config = dict(
    n_kv_head=3,
    norm_eps=1e-05,
    positions='rope',
    qk_norm=False,
    attn_scale=0.125,
    init_std_up=0.0346,
    init_std_down=0.0,
    lr_mult_o=1.58,
    lr_head=0.00869,
    warmup_steps=200,
    doc_mask=False,
)
Each number is 50 + 15 x the weight over its row's rms, rounded and kept within 0 to 99. Layers, rows and columns count from 0. The size before them is the row's rms in percent of the matrix's.

# layer 5 MLP down (transposed), 768x192, rms 0.156, rows 337-373, columns 96-191
087:49 52 60 61 09 58 36 30 55 55 62 53 38 56 67 41 35 49 48 66 38 37 68 27 67 32 52 37 48 62 42 61 80 57 44 54 55 64 62 41 51 72 58 53 55 49 39 35 69 59 64 48 57 56 50 51 75 29 62 40 45 25 54 75 35 62 55 66 38 67 57 31 33 43 36 69 65 54 59 41 54 49 62 45 53 39 23 59 60 29 76 62 62 71 53 42
106:36 37 57 60 46 58 13 22 41 69 48 51 34 53 50 37 68 30 54 55 68 71 51 46 80 67 50 31 35 51 54 56 31 40 43 52 17 51 44 62 41 56 46 61 42 77 35 47 64 75 54 72 56 47 54 59 57 51 37 52 84 45 29 55 43 38 29 67 44 45 33 54 29 40 84 46 58 48 57 21 38 68 52 51 23 77 33 56 27 35 54 56 47 44 46 45
107:73 60 53 58 85 33 61 45 58 56 36 41 52 75 77 52 69 37 54 60 43 65 40 30 49 76 40 21 45 68 67 70 67 64 31 51 66 74 40 61 25 52 51 69 53 35 37 30 38 34 42 54 59 34 45 83 57 56 53 90 04 42 65 44 44 39 31 37 45 32 30 34 44 46 33 73 64 40 69 43 55 62 39 57 40 20 45 71 44 49 79 63 27 58 56 57
115:50 33 60 42 52 66 42 76 43 54 45 46 37 26 38 38 21 34 68 33 27 46 80 31 70 58 54 75 38 52 43 45 64 70 62 42 75 42 53 33 40 41 73 39 57 42 47 43 93 39 33 46 35 46 51 44 61 60 45 66 65 63 42 42 51 47 38 56 80 12 58 37 53 51 51 56 52 66 70 51 40 73 32 49 21 42 67 43 65 60 27 56 20 36 59 47
092:48 41 33 75 35 57 44 65 64 39 45 42 64 71 41 32 79 45 42 41 52 66 42 66 39 43 54 46 78 62 49 63 55 39 30 67 61 00 40 38 45 47 25 48 20 44 59 47 80 06 39 73 71 50 33 63 47 60 41 71 58 48 59 22 45 59 74 71 52 46 55 26 32 35 39 42 59 70 40 39 21 59 74 33 63 49 45 72 63 46 36 54 35 23 42 75
098:55 53 49 40 61 32 41 57 54 46 30 90 57 30 46 29 74 63 61 55 28 51 39 27 40 61 55 40 66 32 33 57 67 44 48 35 64 61 43 49 50 60 35 52 39 38 31 32 75 59 46 43 25 57 40 49 62 41 68 55 73 72 30 39 39 51 69 55 68 33 50 26 40 82 58 52 31 72 42 43 73 67 61 33 66 57 68 39 57 63 78 18 37 61 92 49
095:33 45 78 65 48 58 48 25 53 42 47 58 60 30 48 57 46 24 28 33 55 38 40 44 61 46 55 47 75 41 46 74 43 69 46 46 55 28 70 41 32 62 54 64 50 58 45 44 61 16 62 66 62 46 74 71 61 42 43 46 55 84 64 21 67 49 44 50 52 28 52 75 35 39 49 37 26 52 34 64 30 42 40 61 84 68 70 37 33 51 39 57 39 36 46 59
096:46 76 19 77 43 47 25 46 77 46 48 32 68 56 53 53 59 45 27 32 68 67 57 31 54 55 79 38 40 35 64 62 73 75 54 55 52 60 44 63 43 59 67 31 32 35 61 42 50 50 77 62 73 36 45 52 32 51 75 69 31 74 33 67 51 38 65 44 66 51 61 59 55 56 29 36 40 69 38 51 39 18 45 58 44 46 45 18 45 52 22 63 61 69 73 82
108:68 41 42 32 43 45 65 72 66 49 37 54 39 31 64 48 74 71 29 34 39 20 46 53 49 53 35 31 38 66 56 67 34 55 56 54 21 63 60 64 58 19 81 40 46 34 65 34 70 53 36 28 56 36 40 60 94 73 46 27 48 46 64 53 51 41 58 52 60 55 46 47 42 36 68 69 40 60 41 67 53 49 52 43 70 62 70 27 53 66 52 46 35 52 59 45
105:42 79 54 31 56 53 48 47 47 54 50 36 58 50 32 50 75 65 62 15 33 40 61 65 54 47 26 66 45 50 62 88 53 65 36 40 71 52 62 59 23 56 29 49 35 51 58 46 51 16 46 52 36 44 63 67 29 50 37 26 16 57 67 55 55 64 44 53 82 25 65 82 39 50 45 34 77 43 35 56 50 61 57 25 67 48 52 41 69 60 41 51 31 50 59 31
100:33 40 42 45 71 52 23 77 39 58 59 48 58 00 52 33 57 49 39 33 29 19 75 65 26 42 61 52 28 56 42 76 51 76 63 53 49 43 40 50 40 53 55 48 44 53 69 39 34 41 79 57 53 43 55 59 37 69 59 45 32 43 25 43 62 25 44 46 72 48 33 48 61 44 52 62 53 38 67 47 66 52 38 52 75 52 32 42 47 36 92 45 53 57 51 40
099:38 70 41 57 30 53 74 49 42 47 40 41 57 48 38 65 42 55 44 53 28 61 48 51 49 45 59 47 33 35 40 38 00 62 54 44 12 64 59 39 64 43 32 40 53 36 73 30 58 43 60 50 95 61 40 53 53 60 33 42 49 63 32 40 45 33 53 49 58 37 50 63 41 33 54 42 40 50 48 55 47 27 60 84 79 62 54 63 54 57 68 42 49 62 20 75
104:85 38 57 28 69 40 49 49 39 50 28 65 57 55 31 52 61 50 70 49 24 76 43 54 59 62 57 69 69 65 27 49 40 54 48 49 27 27 56 62 49 08 49 35 31 48 30 53 52 53 42 56 50 53 81 52 75 42 49 52 55 35 79 48 70 27 31 62 40 53 46 69 74 56 37 52 68 33 11 57 57 50 48 32 47 78 47 51 62 60 59 38 45 38 22 52
104:49 41 38 44 51 45 42 61 33 44 29 34 47 45 48 22 73 71 29 39 21 29 51 47 55 42 43 44 44 37 45 54 51 43 55 50 47 46 81 27 61 49 59 50 75 21 21 42 36 31 63 45 23 39 42 58 18 63 62 57 49 11 34 64 43 39 52 57 19 40 66 52 56 40 54 68 20 55 61 78 52 24 29 52 60 50 94 45 57 51 36 43 41 42 64 28
109:15 52 55 67 38 54 42 48 47 44 19 51 31 57 78 22 50 66 48 64 41 69 38 52 46 54 67 42 41 63 51 56 23 35 47 65 61 68 57 49 76 55 71 52 68 61 33 38 40 51 57 51 30 59 42 63 54 58 38 24 31 48 55 39 64 42 78 42 52 54 31 50 54 43 45 35 41 29 40 63 83 51 73 48 60 44 72 57 37 52 61 37 51 44 41 48
088:56 67 40 45 68 55 59 44 37 72 74 61 48 41 66 57 56 42 61 29 55 58 70 56 55 71 52 74 27 75 56 53 53 46 54 41 35 43 76 58 60 39 56 41 23 63 28 77 25 51 49 51 42 78 44 33 47 63 70 34 50 59 64 69 31 60 66 37 38 58 58 35 14 27 39 45 21 42 59 52 80 57 45 61 19 44 72 28 48 41 59 71 51 47 35 58
101:52 39 43 31 32 66 57 37 59 58 54 37 72 44 60 61 49 38 67 21 22 44 47 54 57 41 37 40 55 52 84 64 66 58 49 57 59 90 62 63 41 67 62 44 50 52 35 76 50 33 15 41 69 55 13 49 49 65 31 51 26 41 30 56 46 44 37 37 63 44 19 58 58 80 83 38 25 45 28 38 65 63 60 53 56 28 51 30 54 50 55 74 38 52 50 17
090:41 50 71 73 86 88 68 48 60 62 48 64 60 74 42 41 34 40 41 47 61 45 50 35 46 62 53 60 49 52 50 54 73 55 38 78 45 35 40 40 53 58 43 34 42 46 54 56 17 48 30 44 48 32 35 46 30 35 33 46 76 41 60 69 50 69 81 41 25 56 35 92 29 75 43 65 65 67 61 42 49 39 58 66 28 46 39 63 65 62 35 50 41 15 45 60
101:70 52 48 59 55 67 73 54 70 47 49 55 56 49 80 42 63 63 45 22 57 52 30 25 72 52 47 35 52 54 49 58 63 43 64 38 72 46 46 41 53 48 44 54 47 50 76 49 53 49 54 42 57 55 35 78 24 52 35 37 26 34 38 81 71 54 42 52 29 61 46 69 35 46 39 52 66 41 58 45 54 52 62 49 60 58 46 53 60 48 46 50 70 21 49 32
092:52 28 47 40 83 28 23 61 45 71 63 63 82 35 55 13 53 42 67 79 25 66 62 60 56 41 27 43 48 46 34 48 53 31 17 66 45 92 70 53 53 50 45 53 42 59 37 50 35 69 67 60 30 49 52 31 66 36 61 35 47 22 54 41 44 68 55 21 54 46 37 52 38 46 47 27 63 58 40 50 75 34 74 55 49 67 39 73 52 50 52 55 52 32 44 61
103:65 55 39 37 79 54 45 38 64 39 57 67 42 50 50 54 31 50 39 62 30 61 58 63 26 52 66 38 50 55 41 56 46 45 56 09 44 50 58 40 53 19 48 57 89 51 24 33 84 43 40 60 54 33 78 59 68 54 46 39 53 26 45 30 37 33 35 82 37 45 85 60 38 31 53 39 62 44 56 70 47 51 58 36 75 45 56 39 37 60 50 46 41 66 54 47
092:25 59 41 53 49 36 62 60 61 39 40 35 38 66 35 38 51 82 82 32 45 44 66 27 47 29 30 50 53 52 80 37 61 55 78 52 44 72 51 54 77 38 72 88 62 34 45 28 59 23 55 39 56 82 36 63 52 48 67 50 62 62 76 52 67 54 64 56 43 62 57 46 63 52 53 73 45 70 59 66 68 67 50 39 56 54 65 47 46 54 49 88 61 24 33 53
092:44 28 82 34 66 50 52 63 21 23 55 52 57 78 59 45 26 68 60 76 63 51 15 46 50 37 45 45 53 36 36 78 61 27 36 57 40 52 26 86 42 51 70 52 64 58 54 59 46 56 49 61 36 67 30 63 49 57 25 44 58 66 55 56 63 44 62 62 43 61 48 62 41 56 43 22 63 55 40 63 68 58 35 45 76 64 37 76 29 45 64 64 36 63 38 22
100:60 46 50 62 41 59 21 71 35 54 55 45 66 49 46 38 65 56 52 62 50 48 51 37 50 73 68 43 52 62 32 74 59 67 55 33 63 21 61 53 67 33 31 64 73 40 68 76 74 76 31 40 70 77 52 64 61 59 54 40 56 70 36 84 46 61 40 67 11 52 37 33 61 66 55 61 33 57 59 40 66 46 46 30 46 40 82 43 27 35 54 35 53 79 42 41
090:66 55 62 66 56 74 55 53 27 56 42 65 52 63 51 46 70 61 85 49 68 18 55 40 70 84 66 50 54 39 42 64 93 43 56 70 37 09 44 66 63 51 46 42 14 40 58 42 62 43 40 33 58 53 57 28 57 47 47 69 59 58 59 41 60 53 74 33 58 76 50 37 37 33 59 44 33 56 45 52 59 54 29 69 57 39 52 57 19 62 63 54 60 67 53 58
094:16 30 44 39 34 46 29 40 42 54 66 26 52 59 76 36 26 36 66 62 60 42 66 47 45 67 46 55 61 52 42 32 59 25 29 90 44 50 63 34 54 57 50 23 45 81 66 55 14 46 56 61 85 66 38 26 38 56 48 32 60 61 78 46 67 47 53 51 40 46 56 80 55 63 29 38 51 42 38 68 45 42 39 36 36 52 33 69 43 51 71 40 28 44 61 63
091:63 20 64 72 67 40 40 39 30 43 49 59 35 51 35 30 58 63 69 44 47 22 40 48 35 55 57 53 50 50 44 56 66 23 55 64 50 52 52 49 50 24 97 74 60 60 72 35 46 46 84 47 50 56 66 71 33 52 47 46 56 69 24 54 27 64 39 65 67 24 54 71 41 49 66 44 26 53 42 76 52 43 54 40 87 66 61 54 39 52 41 60 43 56 52 23
089:77 52 61 48 72 31 34 67 42 55 48 39 38 46 40 54 47 78 28 36 56 29 80 52 53 53 58 35 39 69 48 36 43 41 41 71 30 34 61 52 68 50 63 38 36 43 37 66 70 11 68 46 54 39 45 38 25 64 69 45 46 31 16 81 54 53 47 72 37 63 44 38 37 43 39 28 57 68 55 38 56 63 45 49 40 36 41 53 77 55 52 40 67 58 42 44
099:60 55 62 36 34 33 58 52 54 21 48 39 48 42 30 40 57 58 77 30 64 79 56 52 48 30 69 20 72 46 27 83 68 28 34 23 42 61 38 26 61 43 44 59 40 66 34 62 64 40 47 58 64 41 80 57 58 47 61 79 43 49 56 32 21 27 66 42 40 49 49 58 72 77 56 71 62 23 38 62 59 66 59 54 59 42 47 68 38 17 57 73 47 61 58 67
104:49 42 30 38 50 57 46 74 38 44 42 51 65 34 35 31 50 52 44 50 09 37 33 33 80 35 55 55 45 49 41 57 61 39 69 48 37 59 63 65 62 60 77 72 38 19 70 54 46 68 73 51 79 48 40 66 34 29 43 31 75 88 54 75 62 31 45 42 27 48 54 34 49 49 45 30 41 70 51 52 42 54 37 63 73 29 76 54 20 59 38 69 66 54 62 47
096:59 49 74 77 46 43 59 38 41 41 63 54 53 38 30 29 66 55 58 53 58 36 30 46 25 50 43 25 42 55 52 79 32 26 45 54 52 48 61 36 74 45 59 44 45 71 50 37 67 63 70 55 71 43 39 39 46 44 45 68 49 65 39 90 35 55 68 41 40 50 31 79 33 84 43 53 78 66 73 60 50 57 35 49 77 48 77 50 34 57 42 54 30 52 20 31
096:47 34 61 37 67 50 53 46 49 36 44 16 80 62 47 75 39 28 36 74 69 84 65 48 79 58 42 52 35 46 46 69 65 27 59 56 45 47 69 84 66 54 36 25 93 53 47 49 48 73 32 28 55 41 29 71 57 45 33 39 58 59 52 60 38 21 98 51 61 58 61 69 40 69 55 39 56 51 51 50 48 49 43 52 46 51 63 55 35 45 41 56 42 76 44 65
103:59 58 25 71 35 43 62 46 70 24 56 44 61 36 63 69 25 36 36 47 74 46 37 69 49 54 46 46 67 54 42 25 50 77 40 64 68 41 57 62 37 74 60 44 45 57 41 49 69 41 64 78 61 54 56 50 38 52 93 74 60 54 53 45 41 51 45 53 47 40 58 30 40 24 76 44 45 19 70 67 42 62 52 63 59 39 59 65 52 37 53 44 67 66 48 39
103:67 43 26 68 76 48 65 44 50 40 28 33 67 51 41 71 58 58 73 23 48 70 59 55 50 34 44 43 39 62 50 52 58 56 54 49 57 41 63 55 55 31 35 57 64 25 59 50 62 29 42 69 99 18 37 52 43 72 58 62 28 46 76 55 47 38 68 68 35 53 60 38 59 27 36 48 52 56 45 69 66 55 42 59 44 34 33 67 67 61 59 48 26 54 29 69
101:40 87 50 40 45 54 66 37 53 46 59 39 62 53 47 65 74 31 67 80 76 53 50 60 50 59 44 36 44 50 60 71 41 41 31 62 59 78 52 41 58 46 43 34 32 64 72 42 45 56 32 43 68 50 14 64 87 59 48 81 57 69 63 54 67 51 42 45 48 81 13 61 47 61 36 61 47 42 46 39 68 51 43 59 31 59 45 57 51 54 59 46 47 73 35 50
106:36 51 55 52 34 48 28 37 51 55 50 24 38 41 70 81 39 63 67 40 35 32 47 22 84 36 49 21 58 49 62 74 35 57 31 50 59 65 26 26 51 61 30 71 36 56 63 80 53 42 49 58 45 64 17 74 48 41 55 44 27 63 68 50 37 34 24 60 46 43 25 66 52 55 52 40 57 40 50 54 46 51 19 59 32 44 78 68 42 30 34 54 71 69 65 62
101:42 26 43 51 52 44 45 79 55 35 52 45 44 58 41 39 67 68 43 27 47 49 48 54 74 69 38 52 07 36 49 50 58 52 81 40 31 53 67 63 71 73 48 68 50 46 27 53 33 20 88 53 55 55 57 28 43 52 39 58 44 37 15 44 41 34 51 44 41 56 23 51 30 41 58 51 73 94 39 29 63 63 38 63 49 68 66 61 48 49 35 35 71 56 62 51
# layer 5 MLP up, 768x192, rms 0.111, rows 338-373, columns 96-191
096:69 53 40 41 26 58 46 45 20 38 69 71 53 56 70 29 47 64 40 46 41 39 44 51 45 52 53 33 30 40 77 43 62 66 62 72 28 39 37 63 56 59 62 47 35 40 58 53 54 38 36 69 41 62 54 41 34 74 37 33 47 52 59 63 28 29 45 43 63 43 46 52 71 43 54 65 55 47 16 42 43 34 44 81 47 47 66 37 43 44 54 54 31 62 59 50
102:76 54 57 19 39 32 72 40 53 33 55 35 47 69 29 33 53 53 46 80 70 38 44 37 08 44 29 73 33 58 47 50 31 59 38 57 42 55 31 62 62 35 50 44 62 43 20 66 50 39 38 47 39 42 24 42 49 45 06 54 49 50 62 35 65 56 43 42 57 56 42 39 80 42 57 49 69 16 52 50 41 74 76 47 24 36 36 67 47 44 46 26 67 32 65 64
103:40 49 73 37 51 71 55 51 39 51 66 50 32 52 33 43 55 31 79 81 29 39 67 71 85 59 50 38 49 39 26 50 39 47 72 69 71 22 43 65 42 49 53 42 50 52 43 71 58 60 10 38 40 50 46 48 72 72 40 36 53 71 39 56 46 46 49 29 55 49 38 57 58 52 42 60 32 44 59 59 42 48 57 15 50 51 42 14 19 62 50 72 19 27 62 54
094:35 68 42 22 55 37 57 55 47 48 27 37 64 47 70 31 40 47 79 57 48 53 50 58 47 51 46 57 50 31 53 36 43 49 81 64 58 83 56 27 41 32 69 34 51 62 39 38 42 56 40 71 44 57 44 29 54 72 20 39 49 51 65 46 52 49 35 44 50 44 66 61 55 50 62 30 38 25 60 45 63 37 10 50 34 43 63 38 55 40 69 53 29 72 60 44
099:63 36 50 55 64 50 56 45 58 49 27 69 49 45 59 47 54 58 82 51 49 52 46 82 73 84 44 52 57 60 79 46 30 52 74 68 53 45 51 46 55 55 44 53 36 19 48 55 68 51 31 31 46 40 43 69 30 39 49 53 64 40 63 47 44 37 43 62 35 36 49 64 48 38 86 56 27 49 48 26 64 66 46 47 54 50 46 48 62 48 18 30 53 56 29 59
104:75 48 76 62 28 32 57 60 37 91 58 36 56 71 26 46 39 71 30 36 38 87 54 35 85 61 28 19 58 39 27 45 53 58 53 64 67 57 38 50 50 75 43 42 62 42 65 76 43 65 20 34 67 29 35 51 51 66 64 43 40 30 45 41 51 59 36 15 46 27 47 40 52 24 58 46 47 50 31 31 69 54 36 66 22 46 47 57 46 36 45 37 37 37 51 73
099:45 67 52 50 79 64 59 73 61 54 71 60 59 41 41 47 63 51 36 45 38 38 77 61 41 70 42 51 43 67 64 60 68 45 57 41 54 43 54 39 62 55 63 70 31 28 53 48 68 48 49 73 49 46 32 76 61 69 58 36 39 71 86 61 46 45 30 35 34 75 11 45 33 32 61 51 61 47 59 41 49 43 45 55 18 27 34 33 48 41 38 26 54 25 66 25
105:32 43 55 16 43 46 82 42 43 70 79 33 42 67 58 37 42 55 45 65 26 57 59 46 13 63 29 36 54 56 33 40 35 52 48 49 60 56 53 74 56 29 34 53 53 44 83 60 57 63 44 64 36 61 42 39 71 67 30 38 27 47 63 69 47 74 29 21 63 59 47 42 42 47 53 50 74 38 56 57 59 47 44 30 49 42 43 24 63 30 50 49 29 52 52 69
098:47 38 67 33 27 56 59 29 55 44 49 87 65 57 57 47 45 53 48 65 60 57 61 52 22 21 54 46 55 47 50 55 45 55 69 66 25 51 33 69 49 30 48 75 64 49 51 71 50 58 42 20 55 33 51 32 54 69 53 75 47 44 40 49 43 42 72 51 51 52 56 62 75 52 61 70 10 42 46 38 38 54 64 64 14 64 62 52 31 48 53 41 44 38 30 55
096:56 58 48 40 50 58 37 28 54 61 38 40 29 31 56 72 48 63 43 70 32 43 60 55 24 73 31 56 69 57 45 54 32 36 40 29 31 44 61 58 23 50 63 51 48 45 63 36 52 33 55 56 67 60 59 50 80 72 41 48 71 65 51 50 63 50 20 41 54 64 62 39 44 89 32 43 51 62 39 59 61 64 53 57 83 42 36 34 71 25 60 32 55 92 54 59
097:43 63 45 24 51 65 35 49 96 61 55 51 64 56 61 60 69 36 56 34 49 62 45 84 30 61 59 56 43 76 71 53 30 55 53 66 50 54 53 69 19 33 41 58 44 70 54 48 66 33 46 39 44 58 52 43 44 42 46 50 35 29 38 38 56 88 37 36 60 77 36 52 50 66 36 35 66 36 67 62 52 67 37 51 34 44 64 43 54 53 36 81 84 48 49 39
101:39 44 55 46 54 42 67 46 74 28 20 49 60 64 65 56 68 23 36 62 37 48 66 35 36 50 72 79 35 38 63 59 43 46 54 76 65 62 68 54 78 31 24 57 43 59 58 62 65 28 54 58 66 34 59 62 12 39 55 60 36 40 50 34 50 44 37 74 54 92 49 73 51 51 62 43 26 30 45 25 46 62 54 41 57 55 57 28 23 25 59 65 39 58 37 50
109:32 47 65 63 70 59 61 32 41 50 46 25 54 53 52 08 41 33 49 47 63 53 44 45 66 65 49 74 31 43 42 51 56 71 44 40 44 45 56 70 32 50 50 51 35 19 05 56 33 46 48 50 44 73 70 52 33 57 27 20 56 43 44 68 44 73 45 60 64 52 44 49 51 51 46 37 29 41 43 43 56 61 32 69 66 62 72 34 27 23 26 63 38 70 49 23
109:31 55 53 40 59 51 46 29 47 37 45 58 45 46 57 55 32 77 42 66 38 52 66 71 50 53 56 90 46 66 61 56 30 81 53 57 57 32 48 50 63 54 19 65 63 36 41 57 61 19 50 23 57 52 63 56 36 47 75 50 55 38 66 50 49 51 34 75 58 66 36 47 40 42 51 22 47 32 41 43 63 40 84 58 56 46 76 64 68 66 43 35 60 66 41 51
092:59 54 57 48 52 54 43 59 50 40 49 41 41 67 43 56 41 67 36 55 14 54 77 62 51 60 32 21 71 44 05 22 41 37 28 65 54 32 61 69 40 56 28 77 46 53 37 64 42 17 50 52 38 61 59 70 36 28 56 34 40 49 36 68 49 62 31 60 60 39 46 66 49 41 75 51 74 43 35 40 60 55 49 45 45 46 38 42 63 39 45 12 49 51 88 38
106:45 53 30 60 58 36 55 48 49 51 26 23 38 35 23 33 50 48 25 72 52 66 45 31 69 44 64 35 24 71 46 36 55 62 51 36 43 57 41 51 46 55 43 38 38 39 55 34 40 35 54 38 65 18 67 56 43 41 68 46 44 47 79 44 32 36 66 62 45 65 39 56 46 44 58 39 44 58 52 57 27 44 12 45 58 23 63 44 36 46 15 56 52 58 32 63
094:52 37 48 48 32 46 40 63 23 35 33 36 59 66 83 51 64 59 58 59 43 36 24 52 37 45 38 07 46 49 37 39 52 56 70 40 45 31 19 50 40 51 51 69 60 63 49 25 63 23 49 43 55 72 84 55 47 54 46 41 25 63 37 28 37 27 40 46 67 83 85 65 40 41 42 42 49 36 59 49 60 78 57 69 63 40 50 64 62 91 70 61 81 73 81 21
102:35 49 52 39 54 58 36 66 35 52 44 62 47 81 43 53 33 73 42 48 58 51 35 50 46 71 42 46 61 43 42 45 54 71 99 29 52 41 82 44 34 52 38 44 69 48 29 45 45 33 28 55 53 70 27 54 41 28 45 30 45 42 26 46 36 60 57 46 46 14 71 57 34 59 54 60 33 54 43 47 56 50 55 26 78 50 33 46 68 38 49 68 43 69 82 44
092:46 60 33 65 61 45 53 41 38 37 56 61 25 57 64 48 68 47 65 25 54 20 35 40 61 41 73 56 55 43 43 70 62 69 37 50 49 19 52 73 85 63 56 46 46 05 68 63 82 46 43 33 73 40 51 54 44 33 50 63 36 50 54 73 48 22 40 62 33 49 56 43 51 44 49 69 49 14 38 28 42 34 45 63 57 38 59 34 75 38 44 65 66 81 37 48
106:28 67 31 63 31 39 59 41 70 27 57 38 64 65 51 60 76 60 66 57 38 44 55 40 41 40 53 60 50 47 45 55 55 58 58 37 29 44 43 56 47 47 63 47 44 25 59 57 30 37 80 46 56 63 50 74 68 32 69 45 47 64 44 48 81 44 56 30 36 34 49 38 51 46 52 42 27 62 47 41 84 46 43 58 09 51 59 65 49 53 43 37 82 54 48 50
099:36 39 19 63 48 48 34 57 40 69 66 52 59 49 61 37 44 17 26 63 43 56 82 47 70 54 65 68 45 46 33 72 42 51 40 21 41 48 29 48 34 40 30 26 46 71 43 40 45 46 43 47 20 41 54 05 64 44 23 56 41 33 35 48 58 26 47 58 65 14 50 58 42 45 32 40 58 46 31 48 44 25 52 34 49 62 43 44 55 61 43 57 29 68 83 35
100:41 87 56 68 29 51 44 36 91 70 47 47 69 28 39 41 58 29 50 41 24 46 52 50 48 53 58 69 59 55 43 15 58 70 50 36 51 45 65 36 44 42 50 37 44 42 65 69 65 30 57 32 61 41 53 59 45 54 43 71 28 40 17 34 71 77 38 55 54 33 66 59 58 28 52 62 58 75 69 25 37 56 32 54 46 37 69 55 47 64 22 57 69 65 39 57
102:41 43 56 46 52 32 43 16 61 66 47 43 47 15 44 60 61 39 48 16 52 49 33 32 48 38 29 14 53 57 49 59 11 20 40 84 46 36 23 46 30 46 39 27 22 61 47 45 15 53 53 57 23 39 49 53 45 41 62 49 33 56 66 63 42 49 28 38 87 58 33 56 66 50 49 48 64 51 60 54 41 73 27 11 20 46 35 41 36 55 49 60 39 19 59 70
094:60 66 50 39 46 59 32 52 43 36 59 41 56 62 29 59 59 51 27 55 22 78 36 32 78 43 59 60 39 51 36 23 46 46 42 56 45 79 64 55 53 36 49 56 82 54 46 68 43 72 39 69 51 48 25 47 30 54 37 55 35 58 50 30 63 55 05 52 36 49 29 63 44 80 34 56 53 60 54 63 20 29 32 26 45 61 67 69 62 54 38 36 47 37 52 31
103:60 44 76 49 62 32 54 40 78 36 00 58 47 52 51 22 48 38 68 27 59 47 66 15 65 57 45 31 71 38 63 39 34 37 46 39 30 47 56 45 55 61 59 41 69 31 40 53 51 34 39 22 64 51 60 27 49 50 46 58 43 61 39 43 29 27 44 58 39 51 58 40 61 54 35 50 28 74 86 35 59 54 31 44 27 39 40 66 76 38 49 54 58 44 69 53
097:57 64 39 45 26 60 68 69 35 71 52 48 72 53 64 70 42 59 35 49 07 42 59 54 60 33 52 73 32 53 41 59 55 49 58 50 49 57 30 55 46 25 23 43 43 30 63 75 43 35 50 48 65 64 45 46 27 46 46 58 57 40 57 44 40 45 48 35 37 57 28 02 45 24 37 42 64 27 35 42 30 33 43 60 28 53 39 52 71 35 51 45 37 43 36 55
094:32 58 60 59 51 29 55 64 63 61 54 83 58 46 46 31 63 29 73 70 66 81 22 47 62 37 45 45 65 40 50 56 36 62 59 26 67 49 55 70 44 47 52 55 82 46 27 33 54 62 26 56 26 68 72 49 58 76 45 40 25 31 59 54 61 45 40 45 51 50 56 55 61 61 36 54 33 44 39 67 75 27 23 57 61 67 72 64 16 35 59 43 32 31 51 51
104:38 44 43 40 40 52 19 53 52 71 85 36 64 41 44 51 64 63 38 53 55 34 28 52 42 43 36 70 85 71 31 32 54 67 76 57 72 61 40 68 27 49 60 40 69 46 27 36 44 81 34 53 35 43 70 33 52 54 45 28 74 71 35 22 66 51 59 68 85 49 50 56 37 52 60 62 20 69 47 17 90 41 33 75 51 60 59 73 59 32 49 30 56 75 47 47
111:45 70 68 48 62 29 19 56 74 29 48 63 50 44 51 53 70 60 36 58 37 51 53 70 50 47 77 37 58 39 36 46 36 85 63 32 42 37 70 08 66 57 71 35 42 52 59 26 58 45 71 69 50 49 53 74 56 47 59 57 46 40 46 52 54 63 74 46 67 54 61 79 44 44 53 53 44 58 44 57 66 42 56 62 66 35 70 76 47 51 75 51 58 59 32 62
100:57 70 68 43 34 51 35 38 83 53 27 55 71 50 31 51 39 67 70 72 56 77 40 54 38 52 28 46 32 67 61 55 46 27 81 57 78 46 29 69 28 70 58 78 61 64 55 29 21 47 59 42 65 54 57 40 62 45 59 49 49 66 71 34 37 48 43 49 37 63 88 38 47 34 70 63 38 39 32 47 66 33 58 73 53 24 53 43 63 61 37 38 82 19 68 57
097:51 52 48 56 63 31 38 67 66 46 47 83 52 51 59 37 36 42 71 51 35 35 27 63 36 61 55 41 61 46 33 60 45 63 38 59 66 54 40 56 49 71 66 52 45 64 71 28 66 40 74 43 41 47 81 14 27 69 15 46 52 37 49 39 60 72 18 64 25 47 34 60 62 49 47 60 72 58 65 54 41 66 39 77 59 32 32 34 53 39 68 35 49 36 62 58
099:33 44 44 51 52 41 34 40 61 64 35 16 70 69 50 39 28 73 37 55 50 48 61 50 31 59 60 62 30 40 62 53 53 43 40 47 38 35 21 49 41 33 35 32 71 38 39 68 49 28 57 68 54 49 43 38 35 75 40 65 50 66 44 41 66 73 46 57 40 55 62 44 74 61 27 45 64 45 39 53 17 47 68 49 22 38 49 53 46 27 48 55 48 51 52 37
098:58 25 45 63 50 32 43 48 17 54 65 52 46 48 27 41 65 45 44 53 40 19 42 78 54 44 47 47 51 53 45 41 46 22 55 68 36 49 48 40 36 50 51 33 73 63 35 52 49 47 47 63 41 28 07 63 54 51 61 54 62 77 62 50 79 68 40 45 71 31 65 50 41 56 67 46 75 34 49 77 39 42 57 58 57 38 25 44 54 41 35 44 53 70 49 31
112:74 50 45 42 52 85 39 26 66 56 70 73 65 37 58 49 60 60 52 91 28 31 43 68 38 51 75 51 44 68 58 31 41 49 70 69 51 53 64 36 40 49 36 62 47 47 41 59 31 51 26 44 42 46 55 32 37 69 28 53 86 42 49 46 67 70 67 42 46 30 35 45 38 37 81 79 47 48 49 52 62 26 76 49 72 47 24 54 35 64 59 73 62 44 41 68
105:37 44 47 45 46 28 16 48 80 38 37 23 77 54 49 41 78 45 35 78 28 31 64 52 29 33 50 43 23 63 68 60 62 81 36 59 78 39 54 49 72 61 38 52 69 30 42 47 61 47 31 29 33 63 47 69 40 50 80 34 80 73 54 26 40 42 59 49 32 63 31 50 21 42 51 63 31 22 46 56 32 42 36 30 40 44 45 74 59 59 55 56 48 55 45 76
101:14 47 34 40 54 31 62 54 59 41 29 31 63 61 53 44 54 48 53 35 62 61 46 71 56 38 31 73 10 51 37 40 54 67 59 51 39 50 56 48 52 55 55 45 51 27 42 43 47 56 42 32 55 71 52 21 79 58 30 40 50 53 59 50 44 62 54 46 70 49 53 48 31 47 50 81 53 70 66 33 45 35 42 57 71 47 54 60 53 55 58 63 47 59 30 41